From a checkpoint of a small transformer trained on Wikipedia: 52M parameters, 819M tokens.
Each number is 500 + 40 x the weight over its row's rms, rounded and kept within 0 to 999. Layers, rows and columns count from 0. Numbers have three digits each. The size before them is the row's rms in percent of the matrix's.

# layer 6 MLP down, 512x2048, rms 0.099, rows 401-509, columns 1792-1919
096:477477487491486475438460467478537515451443503533481506489497461534547503466465405419458469557481513490504514490503541481516453533459460482485528507541475524446460457475513499453525542470478453603436464370503465458438496530459517548540541596457535475480536513466531470439477457538459532546488399461517495523526449488528406571505543538355537493603521513488475481462441509393585504484463
100:444492518461443516479531512431505507499500448489501464510448504467448553457532571464536483441575435444497509543464559489521425442443509476528448464498480533552523526480456463562521503530502493576501498509476586501452456518591487531499498431455502488492484537481533502480488457472523507466473475516565470487446478510473559547451518446492504504493432454479438483516502524485512515431459
100:514484541517454538534559489601454474443444494590480526594526457558495504531507447392451572511446522536438449482462488509496492547502438486507546397518509474580509489472472433546506501505459501570446567602408469516479496514544480444432501456477485454538493451449539476538489495488559560506513532499477577506463549475489490451517482481444444513550528510539489529484527558506526532526402
102:537542464464518607425561481471438480455508522459518478555472491557549548501424513468554532521489511497497504505483486540511439478527468512440495512452458521496505492540421461525495438505491495549471499494474434430537439552496534502523526543544535568473521501446528514512513506491519525464504440513533495463435453419614449438477546466580563488497466482488497529509450453515527517463471
101:513452458514495500536534504497470420514539510432513495571505375415469446467527474462503558448476562402589437598544481472539503520437451461498540549519480394528477509468437526548520556457545478476484561511395502515552489451502481503482450499488517447521539477542462582459524510441494512491498510523419511529579554525488511499468427462425524482474434418516542522538532464463452459568515
096:579579348468539424474537523488529506556539513475437525464514552454471528512499536462485520439480461480532508435485552476509534470489509441521524531548543534528469536459504544389518531532552530511459532518545444551563498464547481487493497548508489555510600506453477524486524561477482492567532508523511470462591484456493587509470463499500536509450489462544498471477433473460510538528467
103:442508519511512500482450518499456478455446516480468430556472498458529499502469433502523474543522510495439441506470433483547500489509587525483493480423523543521464529581474480433530517506521480471415499560483512528464535568453477501487573498499450504494455580456546567546481458472464468442458478460491478485488479525498489551505499525567490473525489503470480528498525450498517484493512
101:482501482473532520575540482494488507459503488435522510466527520480518509556453511454509586419462527510488527474522518501479456492513530461515648378460511552520507508460463461531486510493481531413399508519551536437510575492518491531568481462475501439461518530516519561528457539478478447457532501499512526444499531468473506466464514464497420498489530508557568533469514485535463490472422
098:529499487456450446445475470489558459490528518510473445510469500497541514482477453478512482504543501544485453517463502477466492534528486491491568480557501457563479496508458434472476532464464454544482522412541536471459482523518464480528574586476518545528366532485458433526570561483530494471505529505550475516498560501499520507490521458506421511516506516405445513423431476491577514574488
100:538473465527500569471425451551513546506490521498474501526506466448472540420435487483432544482531526451519456562477598540510465510518456473525515518506499532510469624450503604469504470429506474487489557489490495492533483524520482460474510458499483506517574530553504543422515536493499550460521485467490515542517526610527474519468568454524508456537538500440520524538462486532535418442534
102:538536543543463538488385551481455630460561503511479447552466473554519553473499488528469485459511473457538509467503536515484519499564482516507537438477491400536489412501481498442501539509478505467480466491542502515605512514528510426457448443501455455530488525512498509501510564611499553457423482503518543466447534420519505460467444524453494539528480507589589587537426461530491596532474
104:485527408570514490557473463521474469453556526482502540411475438513520493492521572507454479419551491548521522493509465519504490532525441501530471464512429537488487504479515523477474478506436489468528493436489525498516596537478471471551589444471437499507494553476528489477466489355520525442450482520508503560538552498478525527453518479478471550475482515449536524466510477531597517514477
100:498500456503555476552511465522438461450448485476470493535568500474540525421410467494426431493463457498454481499488396485454489497509483529525479536447469530527479547507473527480512487478502488469550568476516512562497481433461526486488486494513546519510503512512504535416500517504511472497497497429451565496482562487498515443458533543524506591558510465502504520473400463450482397505404
101:502458509516499545535514403445501475463473488446513471507508495453528519587499531568612448526462553471523587425527531537498404463520528464468479470526504552423472495527498463499485512449444569474518483484557513549509478533468516497486513491500494525505431481543506545485516444467490509506521563434505500534494548418464476526476535467453539516512597528564626563549609473485462485456501
097:479425504540510526551455475467558550439506530507513525477462589548541488528533506499585444459514476464508494514526562471544531508470603489494465493490585556493443522539467490520519459515459538485528496456529484452576563520519511518473570497511476438474542463501516464505510496534468505377518471496556490585552573509526426503467460466535515482480554431455511501505534506499499472544534
097:511467442500503473403475490434500490473475458468474504485479490498480433465548509506580504433506448454516493541475568480587551517524543578480469504499504510464485547462523465578513552490464417531497540526523475532414511515449523507558515510500451422451512533451514464497493552539547497464467501573540532509489560542466538466540439498516457516438501527524514463439465506482480492430454
100:451481475466505437433511447491461546542522459576472521493456510531517524541489469522517543474481443509533451457560498491472477587490476421592522521512583418618508537524533472519449511505448534523450447453462545492503445516479531519557534490489525425523458492519496481531435476536551460449557521520484541522478498405532572457542453494502476527469529409459501511486520469440454503455515
098:514463561420498469534512567530451532465474500512555548497518503510497534474453483517493558490489472477495483454511516438544441478466480545465494466494518478449467477555496546468510562544487515457489450485515565424507421484419456432474572558469509415475580555538513501554498476484564475544433457525503462515529433475411523465585465524533543480463526558487508433433499447513545495539432
098:488552511469492510452546514431471542544500497525527444610566513485510515481455541467507499452562614486537432551551502499514467515512550450530483483488435505489540483418504471437470433540432461511484480496551479522415565511462528523515485507464530539463531525492505457475513507423464467508496507482447485504478511565473568503505509487539388516514470534527482502479399435491468460487462
100:495454483507429479566434478444507419561402559457471492505475470492434514475513526536520571502451546478404501478521488462486468489467523452583507478543499497456566459526542541510385520490442519484502495519478467541502486527464477436442497530485478474525500510457508590510447510514499482478426479539504539509466479496455502507429519502478531451437468482474501500519512465543456462484499
097:495476496488455489535502498509564512511472499479474470550519519420546502558501517523550463535416515537501489496489548492512511522541463428506519514565481513409539466512553544498480500488472441510492553494441430493434425464495481543501468464554528602455532523453520452509481486542535560489503461539572481499464509546496526478517545457510375509490504482529551430478521444530432483442543
105:514435453492511457527507438475500474496533485436499489518514460528463468518494504461544540506497522492493489493486439559437469595542569496496534549553482497465489501533505536498442491528548521485503491631519465493475512455587516556490485494597505498490438534491511540533448519543481533460521448489523486498408478492432540527532485461473485505514534461473488556515492573522565519518554
097:522494505458476550438406478542391462567468527509448507559475474514503481482486485475537433503537519442529515520450492481434490555493460436502508633539483561506438462472495519525526461524509439412429540515504555526478510477482496569498529536582519561488492616589510457477496520486459509546557451483468528503475553517485423465499515468485454567446492513525522584441442503531439475514524
097:517486523507447569473536504542517509494513468468563515483506502510510470509490530526528519570528496502403479519496583424471524496517548453425491514537604420486523578547498515493480496578519565532482556482538503503556506520437499501486651536512497490488582461516494495510511516582518500472471487444523482445448542481460545563470508510483537432512525427449448551504598507448559549467460
099:592554545512512445510493515488451428437469473423479482508468476472523503592483466556430394464540502528469516523504541456537483436464496499491514469503513500481527499586459496460509454430587472447507463518599505481470546445441500496408516512510492481463532398539515460468453523494464456534527444511498502446465451497502478453507519497467480543483595419493421484469401515488477469543521
099:460500532498518480445501474501435522503523470552441503602423466473537508477547512495466457484521546435502575444510532484564519538525414498431533585460518368522522499519478488510513561500459503530487515479511421433500441542553409510509457465469527526473452460534510493483514601524448481463449462527567450528544509497422459473561489500417516535603425470512478409525496426519456509468523
098:528442466403557462524535426510483424541469450436493562465505466496500473490524523534510481524446552519451540497535553501539530482433512511517505549476438567424524479452507552530510469459510475502522532553447497538569497467545500461433457474526519475426498477520459586512519474529522492471439492554548502575472534513517547536509534510459447476529417526520500496500456533476515467522488
098:516502556520531542574513523483465469510461488428446523443515511516509463440498435502542529488466484541430509492479519476478442406538568573473444503458493493483456533522489485487549495521536453561574505508502502512555524530517488500514510475508523500467491469491477522545492506442478472525569558519524495436504457518486488472480521447590571559475573474468471564463523440468488507526474
099:518554564557525470509469499480471526477563528476526488499446560515456558546492494512554454386493486580450473427471526505483567465464518499458464563523500575505445505455511487535523411497541527533514452535559550501445518453519439481482593473441507484473456567511491591536447530519532511577433511493485475484529582481502481435491555502468492491477482483473507521518473505433529467496475
100:441506561455517479415476452537447474572486495497484513508522499547469547541471490543555452544504490472477533500562489467555499504519451514461537469550530458469494480488544523470484554446505498500548515498510472484509539510526452512483477525502459416481575498397572537516432477459540513470486573514488511549570573499499525507443492486425551480535561540456537565551477468448458483413471
096:506462478475422484504529459561551509556478527447494437533536484514541554496502499531522460462514496496567528531536463414472548506512436476527548489500571424593527506522435548529567547510431558508512502561522474564486534512463527514523522559443454473486567506485509529432581509496491435493496497420534593526491481510493484465551491553495502469537421563468475597476491469469473566470409
101:540559455437433505483551469520492475453432581429488484501461503529551531514500466480532462529537564451485448514460498441537579537499526496485523506502413489511481492503522478480477496524461491497502511399492483512469489430499471536482466522534468477516513470524515572566506538508465449473547474501481537489479547511485511397459480459459463494476517532518526472596499457502504492497518
099:516444539462462557529482550441519517544539502478417506516419427448460451523530440488487411536470525488535458491518497518562473459510502508571525465507494467516479525497474490460558493466423499545486461531560491508441541522476498458454586538509507465555505491501555435485471556411472479511489475468517513510495579541517557488461542550581414464497481551455500563459517474524414514512572
096:473518481532507580532532487523508459564547507465577447484561513573484494433474482463522445544477461474588568530452578535500433589425614486549550573476459524441500482541528440493486485530461462486512536518481491467477384509490496459488479487516469503488557410530526585491490498555436495513514484477557459525552422458438481547512471506487527524508501559523490540589576437541506504516457
097:480492561431550504500511529502561473523480479473503460483522485547581525454484488560493526429543544539460426489462542539412463461508432495488480487555515529502505463441482564544515552533515524535469585481444481485556552530528502505530452514549487522462449530448492486524485469484523533439479522500525474472498426555502574560514569509487572569530514538507526512586564513489585524483538
100:517514556543555458518520572540499459559441521477577442484562462494485502538488451513509453547561425523502468455454472553471572537542526479474493502488554545442462470518521432485430504526508491538459439517492538529446471508617436573547590521538517509516513538496508485472448506507457519526515484450522435478474471542489592476485528506488571549464540487461486417476496500458503511543527
103:551494517595496534491533509532533546438472538494523558456485525485424516486468532540484419655483511508512551536491543464497467486528576451494549536468508507546587463603439472479468480533561490535544471430492502518509513465477542483524485517498517454478482475394509571443469559490498488502494563502457471509535541576555552532479447530470475485489539491551502483446499504450514504512532
100:481506429526519515439529498573485423480415427492492458482506518444551514517450409448543523461481579410596568494525432384480511463505600531507479532557527487432472545418481542478492580422467508508464484522402508489478549472501531472459535493543494495515540486481466523436540449546551575447508472514499405484459535535495519523519488466567509508496442449551494524443531490516394502521476
102:534573439415471470464424433460500480442515461448498505506462472533520520558485460499555492419501523582518490436517497494537545504581552558505539509502505485544498505444551475536524470453508478468518533482499502502415585425564435497580517493439452467478527511411495493560478539552560460504479577477531477475464460513522496471490547542471508468568534567451471495502505494472513483398511
100:449432492489504459480458490484573545527532571467462505394543428460501535532441503504477423458549481460537516476525574481515498510493563505550583457528462561560530506496481477513491490491442564510521446527485512523480421518529530551426460523482516528534495483476463541546576507519485504454487465516508498524508480546443520502469507504474445491509499533535544531546429470505467541562512
093:526567485594570516445503492490475473494543480537482461530527535483524475534463496453493488538543427506506494478522472454480517492474432541525543543483500540531438581561512517454551486533471485493454497513491503458527481520391450485475541506585446561521511534499457534473498508546453443519425473513529512480493492524483553441455499483507502484498475492564483521496510506434511447496464
101:491520557583464512479510516511570511503449518514458519465495444593528514462484509509440438350507463425477529478519520467501483529560469458588527532497486561530542476512482513470423391509550479517557549484518449460532491553541481511505505544484445549466502521527474512502445552577461517488462513524457525528533496449488544528541476525450555476511536475477465498463447527521549508504533
097:437558572456528493536467486477473432486457537418550447442466523584522492487514502536500586484475493456475590570529463462532529507433579468586472481603465456500525463500514547488504487509424481516512526458511512456476515501473509477443458511484484537505480477525508524466510470555509463467380498553449500520511495549489468441512470528393466485481391532437446426492562471485492524489488
098:502494509579536467445550476519486530475460502501520477487529530467530544514511533567502541472528460557516554537509579436542505538480546516465475517571476568464548430484506493528536504562486501478545470532479455506447487484463517459496541522506514548451565477506480421545553473545506557534528518497578447497477577508513457446474561544524481544497500494423489585462461473470507517438437
100:564591472458443447499505459471504543434478448441480454525473525466528498479418480553528511403538513500537507504497479505457510568535610489552541539498497530479441431470527468525537481447571502469454413553503495451488514486513479521618505498540487540490523538459504525482556533480527470503489454473501468441507520428494506519495485557515587465503520537502572497467512465470479432521520
101:468580442485513529465487449520430406513472424431501479493493500495428526529468430535528444539486530451498470445483479506448580491504437503578531509485495447514510564564489494568442445527412523531540471524462479532453489506580505514489448512476538457526485532473469530479469437540464517504438485472500509527456453503451553510530562545429437488409487476463511491550479462533468497493474
098:489551522442564504477512493449506580572491477516443514510524441529499489450396508500505414555479501479475515481575470521564437506461473511502512452561467540498511545536468458511486536518494537502459476488418521503479492502479499533428489506512516528497478511509499527494530545431561530460529490502484555565495516474458482446488549464466553493497544474606476441524501484504515484463472
095:447470522459480525468490498543524426559461519544490474495482505436479497484478482483464502503514517473479460505523493506525461467444566556520517506450543506531561495525497473498530535422476502529506508469500556554577430491453522476562502424538529495469525497525547508490540489452523532451537575505497476496472539512507379511493449441466495452547469517540555533454514495536503454537466
100:487637455509395575507514556490557517518511490502546513525511541511533518487466488548504488534477601591502479488512486481432515518436564534547427527545487445508528528533500482528531542536422499516475489456543572502521434510549536516459559459518510472523473455478545526475478506441477494562514511538495506441494580502460477509506509480490521508505431513526495559492552494501512546507466
103:445457526548544480447511520498572461414508464523547509487492530494460475473521525522588525398518470485535512517490564544487435489505491527521517462479524505483493515467490571507497489470523555497487439497498466460466550510424516453549543551506502494521558428432529457523484450505505545530441505506491470462461463523517566461533543498441478481587550487553502503575469516538411447478462
096:481460498500478452505501486499487519513505537466465566425499446455510576511542540522503563518516522439445583425571490562559511585522537521466540573581413506480534494462510449492537529487461550524520549487509466483487543494554475502532513429525519536553460575533458523550591481547553554569503378484524529519475565463504510510454492522505478510499451521537533546483520537519486485461523
099:468451533463536518453470409496464475522502466533528527477568524419488458464465481493525558478472479553505573451464547512531491454480527506504526491514555427464541570500516464494470540510523400560417502456401549513530550485558444511484515501446456504480500464470493494523428472500475510475514487534486468453529455486510464557518474503483478476487498507413502501475517461511515522457497
100:474481442518516526585485480467584517509574468522492566533569525492543526551453510419456510481603442470505525512463522520472415421436582492452487510488430524516510487560512501448547461482524548496456534460512463481494454471539552529478440520561496495541455544540480501425435503466525507454488519547483540488400472507573474530549426557501462559434487471592538556489519492558481531537483
096:526512518495548574424471415450531623523503508473475507561448481465459534492453502445511494552551475539435437485512457544466456463454491450533483561436464550500513536494432501558440476439472502526466443487487479470576463534527505510549460486466508499486448528527469491488531481460438495511477552528507522496482484497489548489466472500428471564544541575480532497469396478490511482487465
101:501498509566553493493492525404486499466511522538504467503515478497537572482505512518554496454535448526512562508565496430527458500543467543539583475487493522480477538482498458565545508511533537561545572453500498498565400491416620452554523572499476473498522549502455433474519497476436506533564461507475545500467608535442503531468489465560472473469521521523501512500494469518576591557515
098:461508463572482496510514519485497574517437487492501469475476494519460470522540466440526492577486445546430483514446453441532497447481539544472474514458550474465510441501603480524380482482530538529536543447531495496508502515474497494529576472480483509447476540508528472453445493483526466514482553550529470476549469467580562419522475390482539556574525621508504525521548450454489489484440
097:504459601403507488498543526517534486484452488510534459505514480519503493607504511515457587458484493416500494522461456507451464518440542543568564462491461525538536520501527602498546532541519495504474566455497493530502543468529574443521591539456571460468495491572423518535574460500486481539408529530490470484505444541489456462565506462478507533481461413493483561554453445452471538479516
101:445592501576474536546560509567481415488514521588531560425542529529493503456506429559509437479541510504525568535518564535468506526492491487542579511567458513491479543468536537459478488488577469530484552460470527542500483488576513484539498545448485545487432480551466516520483481472441503497471474497532428523499471539524517514594488485570542552587503532446514468466497465542565438494459
103:480506586550433468512561544528545495588484559411455536496478537526510557446551530518580497500464443391460515451554497569492445512440505520532392459419505515508488485508525490518462462477484453466488473543522514445456483567462511469481507468501499456550481499462528440518545483527524440575501455486478451443523527548496508520525521457442506533491545550574497444466526519478568482519528
099:445452517503486543485512459431503482475520541488475521465454521589483491530512497549532480506494542502538520525483527490427510532521545518511524530496487462514458514594484524510451447468544460522466485505462567519449496545564458478498487535482518513449533498456562556486438464467468477516483457490540426555515474577434537576499508446484498485493522486470535557517479481524518480458527
097:510598508460479605521466547424456560474556493547557476452510475528470475423524514516514583517473539529540447481477504505503509575553529474477444550543485527457513493473492568466509477517534497494460453543444507459569472523572479482491547501454553476476542508503473496493479499545463505570526536470493418535543539534552501520552468534437438535482519504436483617544472496540532504458427
096:489465494465486528487460444525516562426485464515529500542465487519483576466476530513481614468491510469507601571500476503524494492477412499552487493535456503464495508453482461509563481479467495481454503476527472453511494473564581558515492452514505454482544529493510528568532523473456502565471454489479547553447510500522518490497434521427500459473418561482523527512542494492463435480521
096:518444447462550539505503530504438545478482494424520492474517538501523456509481511574490580443427548523552483533495444442482499456538461467406483547510465506476491571515497548533504469499469509525512548533503542437527564467559514413394555476440499455459499483572526547500452423496465457415517459487507475497466515439498462542440507555455433505505432523566494560466482464517420531478436
099:563592469497467538509513533495493503491472510460492480461426442440549439491531529541515513501513464455460556533463496502500473449550513554497540458565581514448473491443503453508532467510476493439448419480429473495457499524484546537462442506491563513448450466501459494511533544498483453560510531538505540482558528529503563543484525440602476439455554500538513525494545485473492486510401
099:540512448515506548528501567514553506464518489449530524469510522537542517566516480604518533528533504459507502475519462498491512435555471579458466455503476628503543506485523507482493455478450488574517408508515485459482553499443471536418502518479531515462444471492439492495394522503515510457513496506499432504443548440486520454523489503600573491461507541562520527525472504482513569466532
101:502467462453534551585536455528479469480526598499536508496509500547453471519505508482478476397527477572446566450445461516543572453562546483460556526513454578439450451453493445485430499465537528491538489584493511457481524522535440509385514437480462459558524577525490456501545466408519527533507528504461514477525425510512550503514526457544454510556531447423477509520447482497493501655501
102:372589507465517509463483481566447476486421544489479502527430496465472487552527478550568458457500522485466514420546553441495508489438440474504517492505485521532470548495484467590490518414418490455427529514499499509521526464522460470513539505499457527566483540529422525477534514564528503534461435515435531477460455555506450509489437435455432526509546501526457511524524476430472447525495
128:480416509552497493523506515503393464445515528485460576418530496523507508525464476424498462471475514519522458552496505480478484553500555502501448557533495493516470475503476466528495498495457445499495445455464526415485541497433492453603462470413504556530481479495499463469511576580522462523477469488454488519521423464476442495513514426496528527419485492497543441514575535501457536413518
105:573548545539517558526555532483544491528569534516461556489488477516513480572504463514527584514536539473466490487511492552483537527511559509542540477540559474466513539564504553435455485561599529436537487584574469490483487498599531482515506473506484476505466502508515576499519449507568569450500493464509507514453526469530512520535457518588496530512470487447535527516432509465507510551526
099:570543462472464499449508521542465445518544409576502534486514579524515532435505522555449457411555447512508559452480470492492534463494427460494530488582474528539501453466491476439494557482519382523544475448500542465539495496483446487479508622495479492485502483484467476485517503549505491490500584483442473466491451518505533469521425545493448451506442433488532499439457554439521507407554
102:417563449577572517541541560559524600512477531511510498481483472423457541492475479457531539492490474488577567517540424549508477449546544440466588494513438502507538450475514504445479485472545525522586532456499546527466566463528441559549549453518504528513501438437479510489481500553477565513522476503516507523547504489469561517432491476541499481411538497496489530443491463557474483467532
097:493574442534486424389507498508512468474436472464537536510473503494556492470467512534578460503448521478532488457503424501458484507498482524541589461475498480507496510467551484469566557475512582448426484516515468462564548494450481465605490531583473548450527485520472477518486534511490446525505500428509504517465542553525567483517448487527486556454490435490451504454420488486391466536490
098:545523496455487513443452468487472449442493497537461503550539555499466452487498480507508501566498520511464570463429522461499471536495553467453516470513486558420420482557553532472448470484470494495512477488483506523502572533485444491559363466523484558528535519456560516556526498454421508449484459515531496509572502532531471493555563491440505592515456555450476483519527469494537500457472
098:502528493542541567517441524490555482527502474502549499502463507535516485476537533489460535511494497442555461469443624433496523526398457504495445384466462427530458495495453496414484491462422471465425525528487595519415520476484476450507437522471472513401511536502477542510537488458467491507496464451506494540476468518465469514578497554495436454495551500465482480546464535530510505550548
102:438457556520514518521532458517494525494536483530496504516397588530519476536471536487500535395452470513554418401457502484543514521495568493525528546427509447452537484461493537530553620500520472514519516527540516514514556580537491559521531538519467425564470497548520477470468480544480473539476415476503502472464495497462429534427545442499484415441479472483449542521549495488487562514461
103:467523579497538449477528509492540579457443456481520481552515452442454491560543491582488504621540486532474494513527406451590489503503513466484459466522493485486463443491471557514523512511535521459504539576468438459463457496506510494496524494573477445536500465508498506528534546485571520520479528505501466387513528520467493523498513489615469508507536491506502447533577485466600487520476
100:536439478473489556567526497548540530478580496524501513478525502533506483558509475505466518453488516508483473541457488475474533509437498502463465449475480575554571503503519558526489507553555536516546442427523552487472449484522511496509446452560469512435478501489479480504495477486521525471493454495489480513502424483485501471472504528470506503424569522582549539468471593525426506619556
100:530508533501481481602496526560482451474488537479485540416505440539476470458479520495495510390524504542538499360478503540426535474541451505411494488489598472522524416503460545445526492448477477488500466479425528508564518471449446509563580530515495499528502546508479413435446472592499488516506441434518464490470513420490491524425507469457578465506468415510441524482519501481524462416513
099:477516461485478504497478514451423541520520488511527459493459490513523452504480471551493504533472562482521457522510500541625487547546459554493444501544506522535513438551486532559515453443523494539544499428513464493556513520498494529453506512456539558517462515509452535518449553563498472488463512471481477532483468588465551544537508425476493454506539516507517489487518427509504512531527
101:472557495425462542476546536473492481505523531507490527480483517497526499472525464456423436484600376445467506488487509475473491480490449630453495471433488559483497456470502554461418505471519452480569562501394473500486602509571513504530491498497515507466449556495510504490466464552491440460548504431528555440526450541524467465540542495392472477437507454529468584522461444541519562449564
098:485489581491493479471509459472452498463533480521526492497527516457493489502501541519466580448485588549491596499499510475399500484468527481509496460499476507460516461489565498520532510531421442493492521547543471469487535539475544507511505445491497505453469512536512500550510521470491475485501473492521499516454434514489519462524512496489518474482444456483472458484609550476511483512573
102:503472532440454466458467517478503600525511499512503535534483515496536509513561551490483453441434528555460500546490465506445449440502540503542508522477503492495427501531512489533494477528543478560437545418515484477527540492538524486526489570503582533492466514525559424536450507523475486438569588557555542516550503470556471513417468457565497526557463468452490444506500455547534525479571
100:485505457465534472463516498496482515549591515465539572500479544476468463476476522460465463530530508420515454454414519486487524525417444590432459492473531496503543484572513451496502514520498529497523547572458420495461491423560506479421471553455491553503496465475476531539513470432473543509449514483478482468559395548474494565488487536475510549524535508529518443447532462507493500500427
098:477483520573421495469509515470462555519500424502488543474447493480467522468532485541492521514530527526534475480531539452490584499536439480536528536501561498540500471489545427501535490540501507501519550524517520570553537504450515527483495474491510523488507521532513478569470552480464469480505422486487510481503500597499538515477404492426532499531480524511478430446449519514586480517512
096:537555456524484470433562503469489432523500469454511530528474544560517531497593480454512486457556469467465424521529490470462521498495519571499527516540496390502434447489527516424455541524469478474515484500482496485552452472531461492416482526482549497441583467544504452540518472501518541415464490482475499454507482506492556496484528468552481526549498536458548529527548548509486579484444
097:520558482484513502461532471510507534452476441513493511560491548461519483522519479516470490514532468492535511489461467462490586530482508482564521477501499532438541470493440604490542536525428514502534525544476475522482448523429488499569535486460502506475485587482526504505532492498477478462453462446432511444509542553451457501489502459478532525506534541432446507480507533498553525434530
101:537493507510449464448477533476545418533512546515507518469550532495526454511458509477539498467524487528482437538527496461531499547506533455590469532523458526456513520524518499511494457436500474523453467493466515591534449526477497516472474572565510474484563507527501462475463552554513442525538476601493466454439459507503489502466465544394434490512476512551519442482435518558506477526513
103:516483539551468502492511552497453517521553504485522520512520471476555500493497510538493499533475529529515546450501462499467472509505535466550515551524514437551480497448515491462514451533573507448562538461486477485593487520460482500488428521507511544509435546529481487522402564501571537514525526506476475439455529453498490511453501472536485483502556466491537510563537503567507474532483
097:472470491493511501483509465503470455494523508593467561541556451488534449484475471471541408409533404463499436464495563498469460458530380559487484553487523464476450480505478459574515552572587475546486458445522515461560444480594565523586530500497474554523444555586446585493489477483497591502450508497457476464518555497468462479391497525539467488525554477523471545476500448529483536477469
098:495514520519489543503596495499524538476474513523501448466535553507466503512498449455569534565482502531596572501501589520447485475541481479552513533539469492484564508507533524514435532473522541490448515498481471468478431545497477532581539486554515507505536511529497503483467581537447496518554483549464496529483476514534543476533541572446594550559482477491503466470471561530532539541487
097:492482504539557521526511487559525546487364451455497469481468430542444496546548420519533512575474469481502529489478551517532488429496453503505529505468456475505461461528433512528506484543510544442486484539446488522468499517505514489443561512459481580492504495510508489506460474541416489543520509432442470521474575537451503553474494500569523496506582475498542458488511455518475502520450
095:553443538568465499418528524480478461533497506465594515518487514404508529538504571495478521463496547522412490478526514525427450438531467522587514511507560595511463455444483492541531481539452526471458502582591557564462440515548469443527537467508526499473508458496557441578507495468576502491517498503542523478455532520467538547512577476558523472570435536446534517534474520455510511531474
097:470447528601502457507465479461495536507530466514505482543520516455534518523534457503505612607473507448440567489456392479599502501542564487447500481415559635466536508528520493568475468515565471494575518561539446523447501514500486500532495491545517538515489568545527493459515522584546528517450535486546474432498508435500480454561517443495556586516553491587492480510525557539466495499481
098:537410580448498508509486543530572535451612578509498515471504430478421485531531538468531391619484556518440433469534440556501476410515520572578457558456488499540489427476477447529438451473460512519492546491386465523465505513523497539534546508463521486488552478475556458542480492509459520512509509577537567525419477498510548486499534505526518506526410522424495544507534431421485501468521
100:528522464565495435480508548519509420523494496461494492540483556464508507420459512540523540456457536410481532569505473538453450475511487479538451536483451529526518488490553552545455538515493505619497471507511494529437501523520473518526459527516493458510470495421487383512532539539510482476631465517424481549478559469539533466540546537419529498550470493489487497552512467470463498497482
099:474536514484495516458535496497509562479542476475494537458552471473495485540486472472501473456453480523543553535477528475510505533491542500480508490524487441437484445459611517480509498450516502524567448378509538490550466501480529509476493475465498456532453521458540455460501493480453534525591377470514444475523511522552470534529499547473464516517535513483569507473438586528492449455520
099:485532512541507509464474503551487520433440479506541413536462461530509488465470500494485494552476520518463466550472483529509532534449543508547512484513563512459545477517510431517545493471449482519466541599536501408572538517577502506416457442516500459497497527508465516482465500497497526464434454506529522501566393489532489527525510481540532482459555486476465500538509501453471492438498
100:445462439504533458510574513480453498524534499566447526508489541434479516506483562488473523479467520465501480534484512502456506535502523507546495522476515553455551530440560492450495525497473483523551417501510538531557463499500480522517492470577531518467457492485499505532446458466509560479565515486589551532498550464588480607527509540609491527600524538527533487507542476480487491496532
101:508524484551424438491444415505538449545575527479508507492516451472495446444513533528519477555510591505524467516452473514580459486441459455488536497486488499476436565471500504422496480507519462480557515578508478459495538470501495494502599515493503488464499496529539550515481453471505490522424505507484481505499442525462551540495443571568555428591457469460550520555450491454453533555516
103:535528558550488561491426471453372381477517435491494529532472538496489520428491493510490514514534566496437514511494518490506483498474504519524567496490431518478500525555491518475578490475516512472566509453501525467530502518508545461495531469576549544559502536477557583509504503524472466499486434499470495500529562477481430477501502471564548522436420483468484445487577463476500535534499
098:490492480476493526511455528532535484592484493513506451477524495559465448401518475560428563446481501447555535430553460415478439460544500530509483439480527562507544538460519415542464486463458502551434529498495477495500517496495572525415518457528471449468535546501452550469474513475460483467519538527584458502493473506480506487504523572518559399501536504469454428542455541447522447522485
098:499522474525530594483502517599492486501494542545531549512511401552554520482458467530524507469569462466485473542479553499495484444462508507523472565502432579555422495419536479495565498501526557563491471375558559543548469470530495468475487479557530468558608459471572510485437503514524570518335506472552484493473472487519535497527499504556553492462430459500493504525430569474432514541440
098:525515576426465463515516454525516453500449522560482516581531512484517467531523478561492572499490507545569513527522431414495581517425490490519579468490523528483480461504391563506528473516513529433549464522466459446468474476528509483458439565566522406514458492572507546517536513492489503498492516511452529509514560493528446487536539505529468552512531501469532542453443463466449513516454
104:503449531484489572453491494499435559514533524514526520510501483561490486510523499465527427501499498445543436449485453532512527571500469438540480439497480491465531462496546535517409474571498521500524596532491550515542501488482507498470502509493525460548429474502501470497476431458575478467506514535506496480524490475496499557461458480524532484546508477527450518448439491454500409547518
098:522572496552547493525457535575532651466482539529458442469497515524466499457500562473509489539512502531540592518520510523462515512550509514479434559509481472427499444554547472470562473472422501447566361502511513513515502563490461481551530445515542425544514476439470424550480547565485449528497468547496499535571533532504539518469502516544488468533466532514539536436519531597479518560507
100:444419477480451447452494526495509338561433526441562510475519408550540447452496464529466430464534518467468470408506505459494452524523419530504428501498473548466520414461528537490456554445472496524443580466518545532517507507479440529484549501480513524516485466524530447521446539505523554524505457563552511485525533470526550571393553501500474542480540464458487468459426521556532500534545
097:543493492509518470479551516506557439448519491565448519556490571564513516527510488462470527563465527539497496500535536512579506450455466536588592497471539496482498515492573542462463492539505468463591520580608541588539571526525403568511497451478470463509491463479552574569460543577491484531462497473533461514452519495505441508479483521469433464508434493446523546512537527509494460503514
096:489477476437519559492531520444458496465461508505560478487442531512461450466484470457516530430522501519539447491479513490517493535491444503471497526481481501498434479588437499491510513463538561419520406586504510537485492507529507497490520515522500396548492484458441476510522453498457468545536480484498473496540576537491501451469577488423485477422515499520505437560432505501463558425530
101:494398543455436539447454563517453479473525563486556486519448468463499508471517465549488546476539539473494575527518557483443496429535490523453427485515491493554425475484426530514531492541489561458382489531561480533551559469488476519495449475537501549457524526523494485471471505549454543540544427521577444458466567499521530472452520524447524518544452483526506503465497540485453503435544